{
  "num_hidden_layers": 8,
  "hidden_size": 384,
  "num_attention_heads": 6,
  "num_key_value_heads": 6,
  "head_dim": 64,
  "intermediate_size": 1536,
  "vocab_size": 31717,
  "hidden_act": "swiglu",
  "norm": "rmsnorm",
  "norm_place": "out",
  "norm_eps": 1e-05,
  "positions": "rope",
  "rope_theta": 10000.0,
  "rope_fraction": 1.0,
  "qk_norm": true,
  "attn_scale": 0.125,
  "bias": "none",
  "tie_word_embeddings": false,
  "parallel_block": false,
  "init": "normal",
  "init_std_qkv": 0.0344,
  "init_std_o": 0.00861,
  "init_std_up": 0.0344,
  "init_std_down": 0.00861,
  "optimizer": "soap_variant",
  "learning_rate": 0.00374,
  "beta1": 0.95,
  "beta2": 0.95,
  "weight_decay": 0.054,
  "lr_head": 0.00555,
  "warmup_steps": 99,
  "schedule": "wsd",
  "decay_fraction": 0.79,
  "decay_shape": "sqrt",
  "final_lr_fraction": 0.1,
  "batch_tokens": 65536,
  "max_seq_len": 384,
  "doc_mask": true,
  "z_loss": 1e-05,
  "train_tokens": 281600000,
  "max_steps": 4297,
  "dataset": "wikipedia_en"
}
Each number is 128 + 32 x the weight over its row's rms, rounded and kept within 0 to 255. Layers, rows and columns count from 0. The size above them is the row's rms in percent of the matrix's.

# layer 4 MLP up, 1536x384, rms 0.123, rows 589-606, columns 0-127
size [101  98 108 107 100 101 108  96 112 133 101  98 105 102 103 101  97  95]
[[145 161  64 144 127  88 151  65 176  93 144 162 119 109 125 179 160 126  98 156 101 111 192 174 148 123 139 122 101 170 163  89 117  82 124 147 109 114 136 143 161 152 143 100 145 162 117 124 156 175 171 106 162  98 120 164 126  95 121 163  66 114  63 130 120  66  86 121 130 183 138 158 121 172 180 108 102 109 145 224 110 133 157 155  93 109 128 122 105 130 114 152 180  87 109 150 151 166 127 169  69 107 120 142 155 133 119 134 138  94 130 168 124 138 120 138 158 122  97 105 144  83  94  98 139 133  70  83]
 [136 126  98 142  99 141 178 203  84  70 127 136 146 142  69 129 174 107 123 116 140 180 137 119 116 121 158 171 136 157 114 126 168  96 133 112  92 153  87 155 128 109 120  82  95 181 130  93 129 151 117 109  65 142 133 165 120 110 113 115  61 123  86 198 112 161 118  78 118 113 154 160 111 124  61 136 199 124  82 149 140 115 103 118 190 112 155 133  74 169 115 135 148 106 122  72 153 153 123 140 131 197  67 172 100 101 110 101 141 141 129 111 151 149 154 144 105 103 159 100 163 149 125 117 139 121  78  97]
 [ 80 161 127 130 168 134 162  91 185 131 171  82 183 117 156 116 161  76 170 107 147 168 147 101 147 132  61  89 199 152 101 176 137 152 166 176 150  68  97 137 146  99 157 199  77 100 177 105 144 181 118 119  82 132  93  78 174  78  76 105 109 162 113 127 149 113 142 162  69  99 153 103 122  86 174 140 143 109 137 108 154 111 132 101 113  84 145 146 132 131 153 173 160 109 177 124 112 162 130 127 114 134 152 135  87 123 192 139 124 161 190 145 142  89 129 199 195  92 202 140 151  65 100 176 140 165 140 127]
 [122 113 110  67 164  85 182 140 145  99 136 125 125  53 159 148 146 129  82 131  94 144 128 149 171 116 133 115 150 112  80 145 146 144 125 129  73 127 105 165 105 161 160 185  91 121 109  99 104  63 115  95 106 123 105  99 157 128 207 116 139 154 103 119  89 149 142 184 129  83 144  38 134 108 160 103  94 148 126 182 138 123 112 153  93  88 124 175 107  44  89 171  93 101 137 124  74 156 108 124  65 147  95 121 191 119 158 110 115  89 134 143  99  87 116 117 128 139 139 148 169 122 220 170 134  84  98 136]
 [138 175  96 107 191 114 103 128 168 116  70  77 139  82 159 192 168  51 105 104 165 134 105 113 177 149  73 172 110 124 156 117 149 122 102 136 145 115 117 103 120 106 140 114 116  99 125 109 132 125 150  94  97 111 141 137 135 150  59 166 137 110 127 127 125 138  60 152 140 144  91 128 126 203 167 170 112 143 112  63 144 134 212 117 133 147 159 155  50 129 142 133  72 162 138 180  98 163  85 162  90 150 107 172 112 136 123 100 132 143 144 145 151 133 152 148 161 196 125  83 155 132 133  90 162 120  76 117]
 [187 108 132 147 106 167 135 111 145 113  91 122 122  74 139 130 133 131 180 158  90 117 109 141 107 148  89  97 122 142 179 115  69 118 108 137 103 118 125 105  58  84 142 144  73  92  58 178  81 146  40 177 149  30 132 161 132 159  78  84 105 115  94 139  94 145 133 120 184 110 142 113 189 131 130 128  73 152  93 183 104 169 122 101 123  93 166 162 158 160 117 169 144  84 131  86 101 104 112 138 101 109 100  73 153 150 118 122 120 147  99 163 160 118 132 142  95 121  95 114 125  54  98 159  88  87 122 153]
 [143 113 154 115 121 142  78 161 124 117 145 130 158 119 106 129  99 108 118 152 127 106 105 209  65 145 143 120 108 114 162 169 107 111 121  92  85 150  65 121 144 125 124 114 131  50 103 112 111 155 169  56 122 117 118 130 114 150 190 139  79 110 165 136 110 117  91  88 129 108 100 140 113 150 105 190 113 107 156 154 137 104 137 124  81 166 141 124 175  94  68 178 127 114 189 103 121 148 110 138 152 193  96  74 100 137 130 107 164 134 121 112 159 105  94 116  84 173  82 143  83 119 137 122 179 135 192 180]
 [152 138 204  99 205 166 111 122 147 149 136 101 145 139 130 169 111  93 134  98  94 159 164 116 100 162 168 139  42 170 104 125 121  85 215 146  66 118 128 101 141 162 160 116 105  99 173  96 127 141 121  76 100 119 213  96  62 146 110 147 168 149 127  97 161  91 136 107 206 108 143 116 104  81  92 156 135  84 107 137 195 128 193 112 104  97 158 180 137  86 138 107  97 125 102 139 140 134 152  96 144 161 145 121 112 118 166 142  79 137 146 121 113  73 115 159  75 125 124  71 150 135 187 119 181 138 147 128]
 [ 54  92  54 142  71 125  86 148 130 155 152 123 170 125 134 154 133  87 156 137 146  94 115  98  97 157 122  57 134 135  96 113 160  97  82 150 165 128 161  59 102 115 120 135  70  92 164 104 132  60 133 135 143 193 106 178 161  94 124 128  85 179 157  72 110 131 117 165 167 130 136 130 219 125 126 116 160 105 119  78 155 128 176 122 154 173  79  74  51 110 162 155 153  82 153 119  84 139 110 112  95 140 123  85  72  93 123  67 138 152 110 166 130 120 103  89  99 162  97 116 125 154 162 151 152 137 119 136]
 [183  74 155 125 114 135 156 134 141 115 165  80 113 111  79 116 112 209 164  95 146 134 169 112 168 127 154 154 150 148 170 111 153 170 142 148 126 130 226 111 149 119 180 116 104 112 124 158 124  91 171 140 111  93 108 132 139  99  98  65 168 145  94 128 184 167 122 135  88 176 105  99 136 124 100 112 152 118 133 125 137 147 128  91 115 158 102 107 144  82 112 145 144 194 171  99  53 110 138  98 109 145  88 149 165 132 160 127  75 153  59 175  84 152 155 148  83 129  99 137 103 154  75 124 110 168 130  93]
 [106 118 172 107 123 183 183 115 105  99 142 161 157 119 124  97 135 137 212 145 129 102 167 115  91  97 100 158 160 124 166  79 156 132  99 134 116 185 156 164 160 176  70  84 117 125 152  69 166 201 129 140 144 119 211 155 148 175 127 136 125 111 111 121 147 117 148 136 115 117 198 130 113 174 136 120 196 121 145  96 132 136  81  57 179 152 154  40 119 184  57 143  92 118 118  85 103 152 134  72 131 111 120 146 178 139 125 109 108 124 146 121 119 102 134 155 119 112 158 152 161  89 130  64  84 180 138 176]
 [172 215 147 118 160 144 120  96 154 134  95  95 100 116 149  98 110 101 123 177  86 136 128 116 165  63 156  96 200  97 106 123 116 128 185 168  79 168  81 108 127 139 122 151 107 136 107 158 107 139 164 117 132 173 185 144 108 142 105 159 109 101 113 148 161 112 146 136 143 138 129  58 164  87  93 150 168 185 116 108 101 173 170 114 107 113 217  94 131 154  78 150 128 132 131 180 188  61 141 129 137  90  96 153 203 165 141 107  92 146 161 189 116 132 146 142 125 108 101 144 153 156 170 157 139 129 187 114]
 [154 174  99 124 163 128 212 105 128 103 129 142 187 114 112 174  84  71 106 149 134 139 104 144 167 116 100 138 108  58 147 163 118 100 110 139 106 138 119 111 143 133 155 105 140 124 122 101  97 127 126 202  94 125  92 131  97 135 136  78 107 119 116  74 163 146 114 125 149 134 122  99 124 158  85  88 158  90 126 109 117  67  55 118 172 120 189 127 148 132 147 126 131 162  86 110 142 125 130 141 192 142 138 175 124 123 123  86  68 121 167  77  51 144 163 158 139  91 125 206 113 129 125 110 180 127 126  93]
 [177 129 156 151 135  95 147 112 169 213 120 169 148 182 174 105  93 100 169 159 120 144 163 106  95 110 128 146 168 135 102 150 181 134 139 106 150 146 124  88 110 101 102 136  40 137 120 104  94 120  71 154 123 133 146  97 149 135 189 134 129 171 100 161 148 136 193 119 189 108 131  87 108 122 116 156 162 153 134  78 120 116 156 127 119 124 124 197  86 163 117 137 163 168 109 184 114  90 101 105 142 134 127 112 103 104 111 158 137 133 136  97 169 119 143 182 123 140 192  97 106 129  87 192 142 124 193 120]
 [183 192 140  57 106 113 142 125 169 119 168 130 131 107 123 101 178 159 179  92 139 134 154 126 152 150 123  99 128 172 106 171 115 150 148 118 178 102 139 158 211 132 110 145  85 123 112 189 107 141  70  97 110  97 122  76 167 128 119  98 154 150 106 178 179 153 118 118  98 156 181 102 119 116  92 115 117 170 128  85 128  78  60 172  75 124 198 130 101  85 106 144  96 179 115 140 129 167 107 172 139 117 165  78  85 128  96 190 140 116 158 110 180 148 192 168 148  96 112 105 137 127 152  52 141 119 131 182]
 [123 121 156 184 113 110 103 165 155 138 138 104 119 111 100  74 126 173 155 115 157 139  84  45  97 162  88 120 130 126  49 136 138 143 145 116 131  94 129 161  82 129 176  67  75 100 118 136 157 122 101  91 133 125 119 104 105 130 174 136 170 102 147 139 141  97 107 107 177 110 124 176 142 112 171 202 181 143 157  54 177 125  67 102 122 151 128 122 162  86  87 134  72 129  61 135 140 108 114  72 126 141 150 187  54 117 105 139 154 114 127 162 112 186 148 105 134  98 171 124  91  92 158 135 186 128 119  90]
 [ 94 138  98 105 109 142 117 147 109 166 143  73 162 103 129 233 115 129 126 190 114  90 159  94 174 155 115 129 149  99  86 160 160 129 106 105 124 102 185  95 122  99 110 130 185  82 153 206 105  75 153 114 126 154 161  93  96 161 141 147 138  63 140 155 125 152 166 151 139 139 114 109 156 170 166  47 182 176 155 103  75  66 131  94 132 101  76 191  93 154 158 151  82 106 119 147  79 178 166 165 122  68 164 128  67 141 139 133 125 180 173 124 176 116  79  80 103 135 106 108 139 184 153 137 152 168 101 113]
 [211 157 112 129 130 100 112 139 104 149 171 202  92 195 157  73 118 162  99  95 190 101 159 116 112 117 146  45  91 134 148 108 103 147 126 136 122 171 147  58 176 174  98 110 107 150 145 150 169  80  81 136 127  70  67 122  95 116 103 145 112 127 120 130 128 114 114 165 139 111 138 104 125 104 144 132  96 194 116 167 131 119 192 108 135 109 132 125 120 129 170 120 102 131 180 122 134 145 169 133 126 108 114  58 124 175  81  89 157  92 155  99  97 159 112 113 221 134 143 163 111 138 188 165 144 136 130  97]]
# layer 4 MLP down (transposed), 1536x384, rms 0.115, rows 589-606, columns 0-127
size [100  98 105 103 101 100 117  98 102 112  98 105 104  99  99  99  97  97]
[[120 120 147 172  89 135 163 157 114 117 122 148 128  76 121 100 113  96 133 153 130  80  48  97  85 157 159 123 137 161  86 163 108 111 154 116 159 135 158 110 164 123 124 110 151 159 167 112  94  93 141 136 127 170 126 150 171 167 144  83 199 130 225  99 152 156 146  60 139 139 122 124 136 139 117  93 168 120 117  78 181 139 174 117 168 104 120 124 162 108 120 142  59 142 142 143  92  91 134 127 162  97 204 112 108  90 127  90 136 157 137  99 140 101 170  88  90 147 163 154 136 163 163 179 140 134 118 153]
 [121 148 148 109 190 166  82 121 137 179 145  98 150 158 164 147  99  90 179 175 135 129 120 118  95 132 202 146 119 178  80 104  82 178  71 145 102 132 128 108 120 132 100 146 130 132  76 123  86 143  96 175  70 148 168 191 100  82 112 116 177 118 179 132 164 109 152 196 115 118 156 126  84  98 106 123 119 143 164 141 158 134 144 142 133  73 125 110 128 125 152  56 115 141 146 121 144 111 159 154 124  94 143 134 154 148 150  92  80 186  92  89 124 130  98  90 122 155  97 149 126  96 162 182 164  79 124 141]
 [153  81 134 129 108 105 174 149 134 133  68 140  80 150 109  79 117  80  90 138  86 111  94 132 143 165 111  99  81  90 119 128  90 113  93 146 141  77 165 163 105 129  87  86 172 130 108  76 131  64 163 105 110 143 146 169 125 153 196 123 125 115 125 165 124 122 111  87 138 153 126 134 149 156 170 111 168 168 160  85 197 120 104 140 128 160 108  85  88  78 143 131 189  72 146 110 133  96  83 145 136  82 151 152 144 158  98 136  83 109 103 120  87 146 126 176  95 126  97 113  67 155 159  73 142 150  66 144]
 [117  69 129 107 129 112  46 116 100 155 105 133 129 144 110 154 108 183 206 122 168 124 167 114 143  81 113 116 109 140 142 131 155  82  93 144 154 113 183  83  56 164  79 111 133 153 105 157 175 117 161 130 111 135 192 107 102 133  95 126 161 173 114 151 118 165 139 124 106 182 150 148 126 137 155 106 124 148 118  74  68 158  98 109 129 121 155 115 157 179 161 103 126 119 111 145 158 126 120 138 198 143 163 127 103 124 105 136  53 146 117  80 137 113 116 173 153 122 179 128 118  93  82 146 167 207 157 120]
 [ 89 142 167 160 132 132 118 173 146 119 184 165 107 101 119  81 157 176 110 114 147 136 131 131  71 183 188 115 141 133 143  84 159 149 172  98 113 151 125 146 128 116 141  70 143  78 139 150 106 212 117 130 157 129 131 129 102 142 179 124  54 120  96 142 159 146 155 153 124 117 111 102 118  99  96 112 168  65 139 133  99  86 106 141 126 124 136 107 172 131 122 116 149 126 158  87 138 160 133 121 131 149 108 125  68 151 105 152  92 127  81  99 102 163 119 108 147 132 137 152  95 111 147 137  98 100 152 139]
 [101 128 120 136 124 101 149 131 138 104 181 119 125 160 155  96 145 111 135 133 142 174 209  87  88 144  96 143  96 100  94 131 172 132  78  90 146 142 127  89 122 175 109  72 171 126 146 135 123  97 186  98 131 147 194 110 129 155 159 147 143 134  85 140 122 176 146 103  82 140 163 141  53  55 106  59 190 141 110 100 162  69 142  70 109 100 124 103 116 134 135  82 112 146 112 127 149 117 199 168 121 176 148 153 101  94 155 160 152 138 148 102 164 116 110 150 152  97 156 159 125 143 173  96 170 148 104 151]
 [105 138 145 163 103 167  95 124 103 114 122  72 137 149 141 134 142 156 148 137 115 121 191  86 124 165 103 136  99 127 115  94 124 159  50 147 132 116 142 123 127 178  99 104  88 250  86 113  86 120 139 132 157  94 104  95 124 128 138 136  91 119  43 128 136 176 124 117  87 165  93  53 139 128 162 157 134 135 167 129 140  91 127 125 188  69 142 153  89 168 175  64 133 140 115 186 124 121 167 105 133 143 136 122 145  69 121 133 174 119 138 163 111  55 136 121 134 127 174 128 169 104 156 143 104 114 138  40]
 [121 159 114 133 148 147 144 134 132 105 121  92 144 122 161  79 120 129 116 160 107 113  46 163  85  94 175 166 175  61 204 175  86  92 140 158 157 190 139 171 102 124 122 132 203 146 164  89   7  96 145 168 152 170 148 100 116  65 200  58 150  78 112 121  94  77 154  92 128 157 138 169 136 119 153 118 101 121  82 140 140 129 102 137 136  77  89 123  87 194 121 143 183 145 157 120 116 118 102 147 208 123 131  87  34 162 120  98  87 126 152 133 153 142 130 155 140  77  88 134  91 151 113 138 114 152 122 161]
 [ 91  89 124 120 131 121 102  83 102 165 127  36 101  18 125 134 132 156 137 130  18 113  87 122 117 103 141 118 156 104 113 189 143 165  75 106 152 101 140 121 148 132 143 147 118  87 101 170 172 140 121 171  73 104 151 153 132  87 146 138 140 121 120 179 124 126  88 159 124 136 143 105 106 106 153 130  84 139 118 127 117  94 142 108 109  81 125 142 161  93 167 128 135 158 140  66  91 128 187 126 106 141 152 136 157  88 120  95 113 149 105 113 129 134 187 118 175 103 104  90 130 118  79 121 153 185 112  95]
 [ 96  93  99  96 133 165 124 162 180 104 145 155 192 161 117 140 151 104  94 126 168 141 151 158 138 128 137  99 135  89 128 144 126 118  60 114  70 122  88 109 142  62 151 140 116 149 114 127 174 113 159 118 164 114 130 139 126 161 162  92 186 133 123 172 123  99 142 191  79 161  87 101 163 163  94 122 139 132 116 108  94 140 116 108  72 137  83 164  84 124  99 102 166 122  87 121 135 185 137 122 106  97 136 120 207 108 146  62 144 118 146 168 130 136  93 110 112 170  93 130 145 129 127  82 119 206 170 123]
 [181 106 105 108 184  71 122 103 157 110 179 138 122  81 132 172  81 132  57 180 140 111 106 137 104 105 140  98  91 127 112 173  68 103  99 139 147 114 116  90 145 140 111 178 131  99 100 137 130 143 111 133  98 109 136 104 111 148 154 118 142 121  91  78 163 174 103 119 183 114 144 190 152 114 123 143  85 146  83 178 117  74 125 182 141 146 109 164 167 100 101 163  72 171 164 135 185 110 179  70 111 138 134 107 164 112 127 117 140 171 187 129 136 123 120 116 191 162 117  77 169 146 105 148 175 162 123  94]
 [125  88 160 171 156  57  69 168 141 145 152 159 125 128 166 128  85 177 142  70 147 103 113 152 113 145 130 154 144 149 201 143 183 147  87  88 104 175 174 171 143 120 142  74  95 152 112 139 126 122  65 154 109 162 200  90 123 159  76 156 139 102 125 132 141 154 153 117 107 127 168 160 133 151 118  90  71  72 123 102 167  51 123 129 162 109  98 127  65 112 117 118 137  96 105 157 150  87 143 144  93 127 153  97 111  92 108  78 121 145 185  71 172 166 110 145 112 121 128  99 117 161 104 136 131  93 157 127]
 [ 96 180 151 148 186 176  75 114  98 162 103 112 111 133 163  89 123 145 148 125  99 124 103 135 162 167  49 138 149 144 185 116 150 140 149 194 121 105 143 169 125  99 114 168 142 104  85 129 102 100 134 139 146  90 179 166 155 112 135 117 150 140 140 170  80 145  74 114  47 144 135 140 113  83 114 113 100 175 137 153 180 165 114 113 117 100  69 179  81 156 121 108  71 116 154 199  75 119 152 108 164 146 155 127 125  72 119 102 139  86 110 160  93 139 172 142 116 170 172 168 129 128 140 134 137 128 131  80]
 [175  99 137 112  96 144 116 141 114 133  96  86  86  74  88  96 144 100 108 133 111 133  64 130 123 169 121 120 150 107 110 118 147 144 154 131  85 140 147 151 150 112 117 163 147 136 174 125 133 123 141  40 144  97  88 163 111 209 150 165 104  84  92 142 102 131 113  30  29 192 111 175 125 161 124  74  81 122 133  75 167 204 124 124 138  77  83 103 191 113 116 125  89  88 120 135 169 109 142 157 178 112  84 141  76 137 130 105 130 166 167 149 125 134 130  83 126 132 101 102 124 125 155 104 134 120 148 114]
 [ 97 153  72  92 135 186 124 156 173 144 113  91 162  86  97 122 129 107 100 139 150 119 120 120 123  79 102 141 145 148 128 116  99  88  75 131 145  92 111  40 111 121 153 138 145 119 145 162 140  86 153 121 127  49 168 161 137 137 152 105 173 116 145  77  83 145 113 103 148 115 131 198  71 203 129 126 185 143 126 162 153 126 124  83  87 108 164 118 140 174 157 159 115 146 142 120 157 149  95 164 113  72 167 132 113 100 101 159 113  97 141 108 127  98  87 106 162 108  68 151 106 129  79  95 132 104 127 101]
 [159 119 103 147 100 117 120 116 128 116 167 178 145  87 119 133  94 114 125 159 143 177 115 128  94  92 169  98 147  61 151  69  94 151  72 103 129 150  97 164 113 163  70 205 141  93 136 111 170 155 181  91 162 151 158  97  69 146  82 131 149 137 138 132 132 122 109  96 100 127 149 147  86 115  87 119 105  90 150 194 117 126 127 119 135  82 139 150  81 110 170  89 155 176 151 117  96 137 106 122 110 109 119  93  75  93 154  96 148 143 154 124 142  79 118 163 125 117  73 193 106 168  81 102 152 138 127 157]
 [105 141 131 140 160 178 166 131 116 151 108 155 127 136  90 140 118 138 106  98 167 118 139 191 174 119  57  87  84 127 144 114  99 119  81  81 152 117  70 153 140 109 106 139  99 148 110  75 122 185 109 149 174 117 134 167 110 137 138 195 121 122 109 114 180  97 161  68 172 119 164 133 165 103 192 103 128 118 183  86 153 149 122 225 104 203 136 170  98 103 113  92 145 140 115 149 146 176  62 102  81  90 124  70 142 120 148 136 169 151 107 112 113 131 129 147 138 121 199 109 133 158  89 117 108 119 157 149]
 [150 130 132 169  67 113 196 104 120  92 103 136 156  77 111 142 208  88 160 107 120 196 155 103 143 159  77 132 138 151 131 138 113 188 137  98 165  93 117 190 125  57 159 180 142 112 210 134  88 130 158 146 114 190 214 116 118 102 162 158 103 151 142  87 111 168 118 136  95 159  82 152 129 126 158 136 174  63 147 123 105 124 119 110  90  89  95 111 100 135 127 175 161  89 146 140 132  63  92  96 144 150 140 179  88 106 113 144 115 146  93 149 136 112 131 114 130 104  57 102 101 111 140 113 133 135 135 144]]
# layer 4 MLP gate, 1536x384, rms 0.117, rows 590-607, columns 0-127
size [ 99 102 104  97  99 116  97 105  99 105 103  98 102  99 100 100  98  92]
[[123 147 103 100 116 148 101 123 186 163  63 146 100  80 115 117 137 135 138 229 122  72 145 111  51 125 117 111 122 117 138 162 146 124 178 127 111 146 155 140  98  88 148 169 155 100  54 133 165  87 199 176 139  96  82 113 196 136  96 134 106 175 119 187 135 138 175 136 109  87 123 113 125  98 169  79 128  53 131 143  90 134 141 157 117 124 139 125 155 201 127 176 139 117 131 123 148 104 149 115 122 158 108  91 134 179 119 137  84 102 168 130 140 126 100 132  70  87 193 108 127 156 147  44 154 157 114  95]
 [ 95 121 141 200 155 115 177  83 165 114 124 141 162 107 107 123 119 153  91 135 115 149 148 152 156 138 115 131  68 118 160 157 139  90 137 155 155  92  64 110 145 100 132 138 135 105 122 143 156 147 109 179 122 103 113 162 126  86 122 124  76 125  87 109  98 116 132 145 179 160 131 129 144 147 167 122 106 140 106  84 101 123 119  15  87 129 133 129 139 159  97  80 175 107 155 154  88 118  59 148 125 136 161 124 100 156  81 171 122 145 124  64 164 133 111 141 121  98  93 101 142  96 144 169 117 108  83 112]
 [126 136 134 150 167 118  76 172 110 143 143  50 147 139 138 133 130  94 133 106 105 141 162 143 139  90  77  95 120 138 128 141 134 107 140 100 199 122 102  91 164 121 102 118  93 101  96 142 162 154  90 124 110  85 157  63 163 106 190 144 173 127 177 160 134 132 145  90 138  99 114 113 106 143 117  58 109 173 109 136  80 156 129 149 129 160 122 113 166 128 218 154 169  87 120 132 113 142 164  91  88 143 158  57 113 114 116 103  94  99 139 174 115 103 115 155 223 118 174 137 146 131 121 134 206 107 144 169]
 [142 137 122 159 113 113  96 142 109 126 110 122 148  74 145 120 115 151 155  68 160 156  98 105 110  95 141 119 131 135  99 138 170  71 114  96 187 146 123  91 105 158 118  85 166 125  97 177 123 152 124 113 101 119 122 116  87 137 135  85 113 113 135 149 202 109 162 107 145  92 118  91  82 101  98 150 169  96 129 173  92  82  99 172 112 117 107 134 129 110 138 138 125 154 135 131 129 169 111  88 119 122 141 122  74 145 132 138 124 143 119  39 125 130 114  90 177 170 127 131 107 127 116 128 130  90 136 152]
 [121 138 186  51 133 194 194  59 117 112 150 107 112 171 133 140 111  92 124 146 161 154 117 102 134 154  52  55 138 171 102  82 156 100 124 111 143 150  95  97 160  54 142 149 142 148 184  95 186 174 120 115  77 150 129 164 138 122 117 159 104 157  73 172  78 158 157 111 131  49 122 129  97 125 129 107 140 107 129 110 127 174 145  57  92 133  90 122 180 122 166 113  84 147 145 106 173 153  97  81 147 130 136  66 138 170  93 160 107  89 130  61 116 146 139 167 111 151 176 168 152 134 171  76  97  90  93 147]
 [160 145 218 155 155 102 166 131 137 103 150  86 171 151 123 150 124 120 141 155  95 183  80 166 145 123 118 143 136 133 158 102 172  86 109 173 105 142  87 144 114 129 133 112  97 133  91  94  88 132 165  72 151 126 105 188 155 152 107 109  61 150 163 121 183 125 162  84 158 179  92  71 117 122 134 126  95 112 113 163  93  97 100  91 171 151 134  98 116 134 121 159 120 103 190 125 122  61 101 125 110 148 149  94 140 113 157 152 134 170 126  92  92 202 130 126 142 101 130 154 139 103 115 130 108 154 114 119]
 [139 121  84  95 105  61  67 147 149 105 168 121 157 101 138 100  55 146 107 178 181 104 107 181 156 189 134 136 147 127 142 123 124 134  93  99 102 128  88 119  93 213 190  47 130 117 114 128 124 175  91 123 144 114 129 106 149 118 181 109  98 129 140 126 152 127 125  36 137 163 113  98  93 147 108 128 157 178 133 118 107 118 155 106 161 142  93 132 221 131  87 160 149 166 109 130 191 165 160 145  47 142 156 127  82 143 119 147  90 127 143 118 163 132 144 122 124 134 159  94 145  76 132 107 165 118 157 140]
 [141 122 116 128 125 138  57  82  60 131 184 171 138  89  80 166 151 117 137  62 102 151  76 107 108 137 109 173 150 116 117  94 119 146 164 119 223 153 149  99 132 114 157 152 176  57 104 147  83 139  80 122  89 103  80 110 156 107 104  84 163 131 123 190  97 142 124 161 127 164 143  77 117 115 100 115  94 153  90  94 161  92 157 117 103 174 115 113 116  75 161 105  92 110 129 103 109  99 132  77 162 134 116  82 157  83 120 104 184  87 110 156 189 104 102 119 192 119 146 105 133 159 144 117 178 172  89 158]
 [174 104 153 137 145 147 106 125 136 125 126  85 116 139  61  90 102 213 129 128 137 139 130 138 135 141 118  88 173 193 139 131 156 193 178 121 159 160 196 158 137  83 143 132 142 121 116 177 141 122 154 109 106  91 151  96 125 135 128  58 133 131  91  88 187 175 144 122  86 159  75 129 112 124 136 129 127 109  96 137 140 130  96 117  96 122 122  73 161  99 116 132 133 195 118 109  53 129  94 125 123 125  87 150 183 109 128 166 118 126 105 166  91 123 125 137 142 117 116 135  99 179  84 108 129 149 123 110]
 [108 108  49 223  69  68 144 154 109 134 133 105 165 115 102 186  91 162  64 111 184 142 102 140  79 153 157  90  78 140 110 124  66 175 124 174 153 142 114 152 113 131 159  72  99 136 148 128  89 120 175 125 132 151 126 151 127 155 114 131 123 149 139 117 138 137 152 200 128 112 113 121 153 129 155 141 135 151 145 117 190 161 210 163  88 181  42 144 114 164 136 138 177 118 101 136  95 139 127 177 142 119 131 134 112 161 164 139 151 143  89 163 138 101 194  94  97 165  85  71 135 141  70 126  99 114 156 146]
 [144 142 164 175 111 112  39 153  90 183  94 116 157 142 146 126 133 140 195  73 116 163 113 134 147 119 127 146 198 171 152 112 172 128 126 113 133 114 142  90 150  89 202 101  86 115 176 113 172 130  84 122  44  87 143  80 147 133 111 112  70 127 137 179 130 116 126 151 137  78 156 103 111 180 130 142 117 127 143 174 220 166  88 103 115 139  82  60 136 149  67 128 111  75 137 127 127 145 153 112  59 164 160 114 135 148 112 165 131  74 160 120 114  81 104 135 171  93 135  92 160 157 132  87  55 105  89 114]
 [115  98 174 108  99 166 116 105 145  98 120 107 118 161 128 148 141 159 132  96 156 154 157 100  29 129 122 156 113 130 113  67 152 149 156 116 140 155 162 101 109 121 117 123 112  94 136 158 133 131 131  79 164 136 193 122 122 109 119 147 151 118 105 151 117 101 163 123 103 184 155 119 150 100 149 125 107 107 118 122 149 196 178 127  98 128 102 150 108 141 184 111 118 108 163 136  79 126 113 116 125 198 128 155 109 135 142 171 153 139 110 157 156 143 132  91 110 136 144  56 116 132 104 152  52  94 168 153]
 [152 124 122  97 154 141 105 134 170  82 126 121 178  94 145 115 144 172 170 150 201 103 151 109  68  89 135 150 107 123  88 155  82 114  59  98 183 139 104 126 134 131 123 122 106  79 129  99 157  75  90 131 182 115 128 134 139 103 108 122 182  61 134 123 120 112 165  98 131 178 105 116 117 105 154 103  82  88 145 139 110 200 130 186 102 175 162 140 102 121 170 144 138 102 138 166 109  93  71 115  61 147 160 126 184  82  94 132 103 127 112 109 177 100  93 149  78 174  98  95  99 101 107 151 135 118 133 110]
 [157 102 170 150 180 177 219 125 136 195 165  67 113 133 152 152 129 207 118 113 168 168 115 136 136 121 121 154 121 146 186 173 130 101 135 112 153 137 174 144 163 114 217 171  97 169 129 132 186 103 162 123 114  94 155 117 103 152 175 162 146 143  77 133 123 142 137 144 166  76 138 129  91  81 164 122 134 147 154 113 111  81 131  63 132 105 148 119 157 106 156 168 107 107 121 126 177 162  97 148 154  70 177 119  95 128  96 157 119 165 137 113 134 199 119 126 131  90 122  92 162 133 100 163 149  36 129 223]
 [128 123 183 109 125 108 144 180  68 136 141 133 159 132 179  44 128  81 180 138 115 112 143 146  78 107  83 172 120 147 147 100  94 109 136  92  92 160 171  84 120 139  90 124 128 140  95 130 130 131 139 169 112 113 150 108 157 129 114 104 168 150 172 155 110 139 162 176 111 182 125 110 162 127  87 183  74 141 110 183 159 139 100 119 155 144 142 123 146 134 138 135 203 122 158  94 155 153  99 122 151  94 136 102 100 192 147 107 141 145 139  74  67  93 108  80 164 157 122 127  86 159 123 194 157 116 169 101]
 [127 142  78  88 150  89 137  97  80 102 156 113 146 115 159  49 120 143  87 131 124 158 132 145 192 170 127 177 132 117 128  92 144 114 115 122 122 169 121  81  92 120  89 136 148 101 181 157 145 163 102 116 128  99 148 129 151 140 166 152 125 115 143 132 116 126  86  99 167 138 151 106 134 123 145  79 116 140 133 164 153 125 114  84  74 147 106 133 144  56  94 158 126 118 156  83  97 121 155 147 133 143  80 103 178 136  79 195 144 113 139 104 152 107 111 147 155  97 160 113 146  48  77 169 125 150  94 108]
 [129 135 145 167 114 188  94  61 135  98 159 118 114 130 100 133 147 146 140 104 101 178 173 104 118 136 103 143 103 147 115  79 130 193 175 157 121 106 172 181  83  95 131 127 126 111 158  89 109 131 106 150 111 102 180  75 169 137 155 121 136 140 146  76 165 132 106 157 194 106 123 216 108 174 119  72 111  57 150 114 116 132  59 164 136 153 109 106 151 163 121 127 119  46 123 161 112  75 120  71 134 170 149 121 128 152 161 161  97 124 155 117  96 150 120 155  41 114 123 139 111 129 133 127 110 155  91 130]
 [ 78 111 109 158 121 120 108 130 115  98 187 139  91 155 163 140 157 130 169 164 151 193  84 167  99 121 126  92 177  46 206 150 108 126 114 123 152 149 116  88 139  83  50 133  97 127 200 136 130 174 165 100 109 159 132 159 156 125 113 100 100 108  67 125 126 104 132 108 130  36 117 118 122 192 134 113 187 180 224  83 135 112 119  53 120 150 108 106 155 105 138 183 145 132  85  97 118 133 134 118  99 125 109 122  84 166 137 133 149 121 165 123 125  98 152 153 145 123 161 167 153 127 113 130 178 160 112 128]]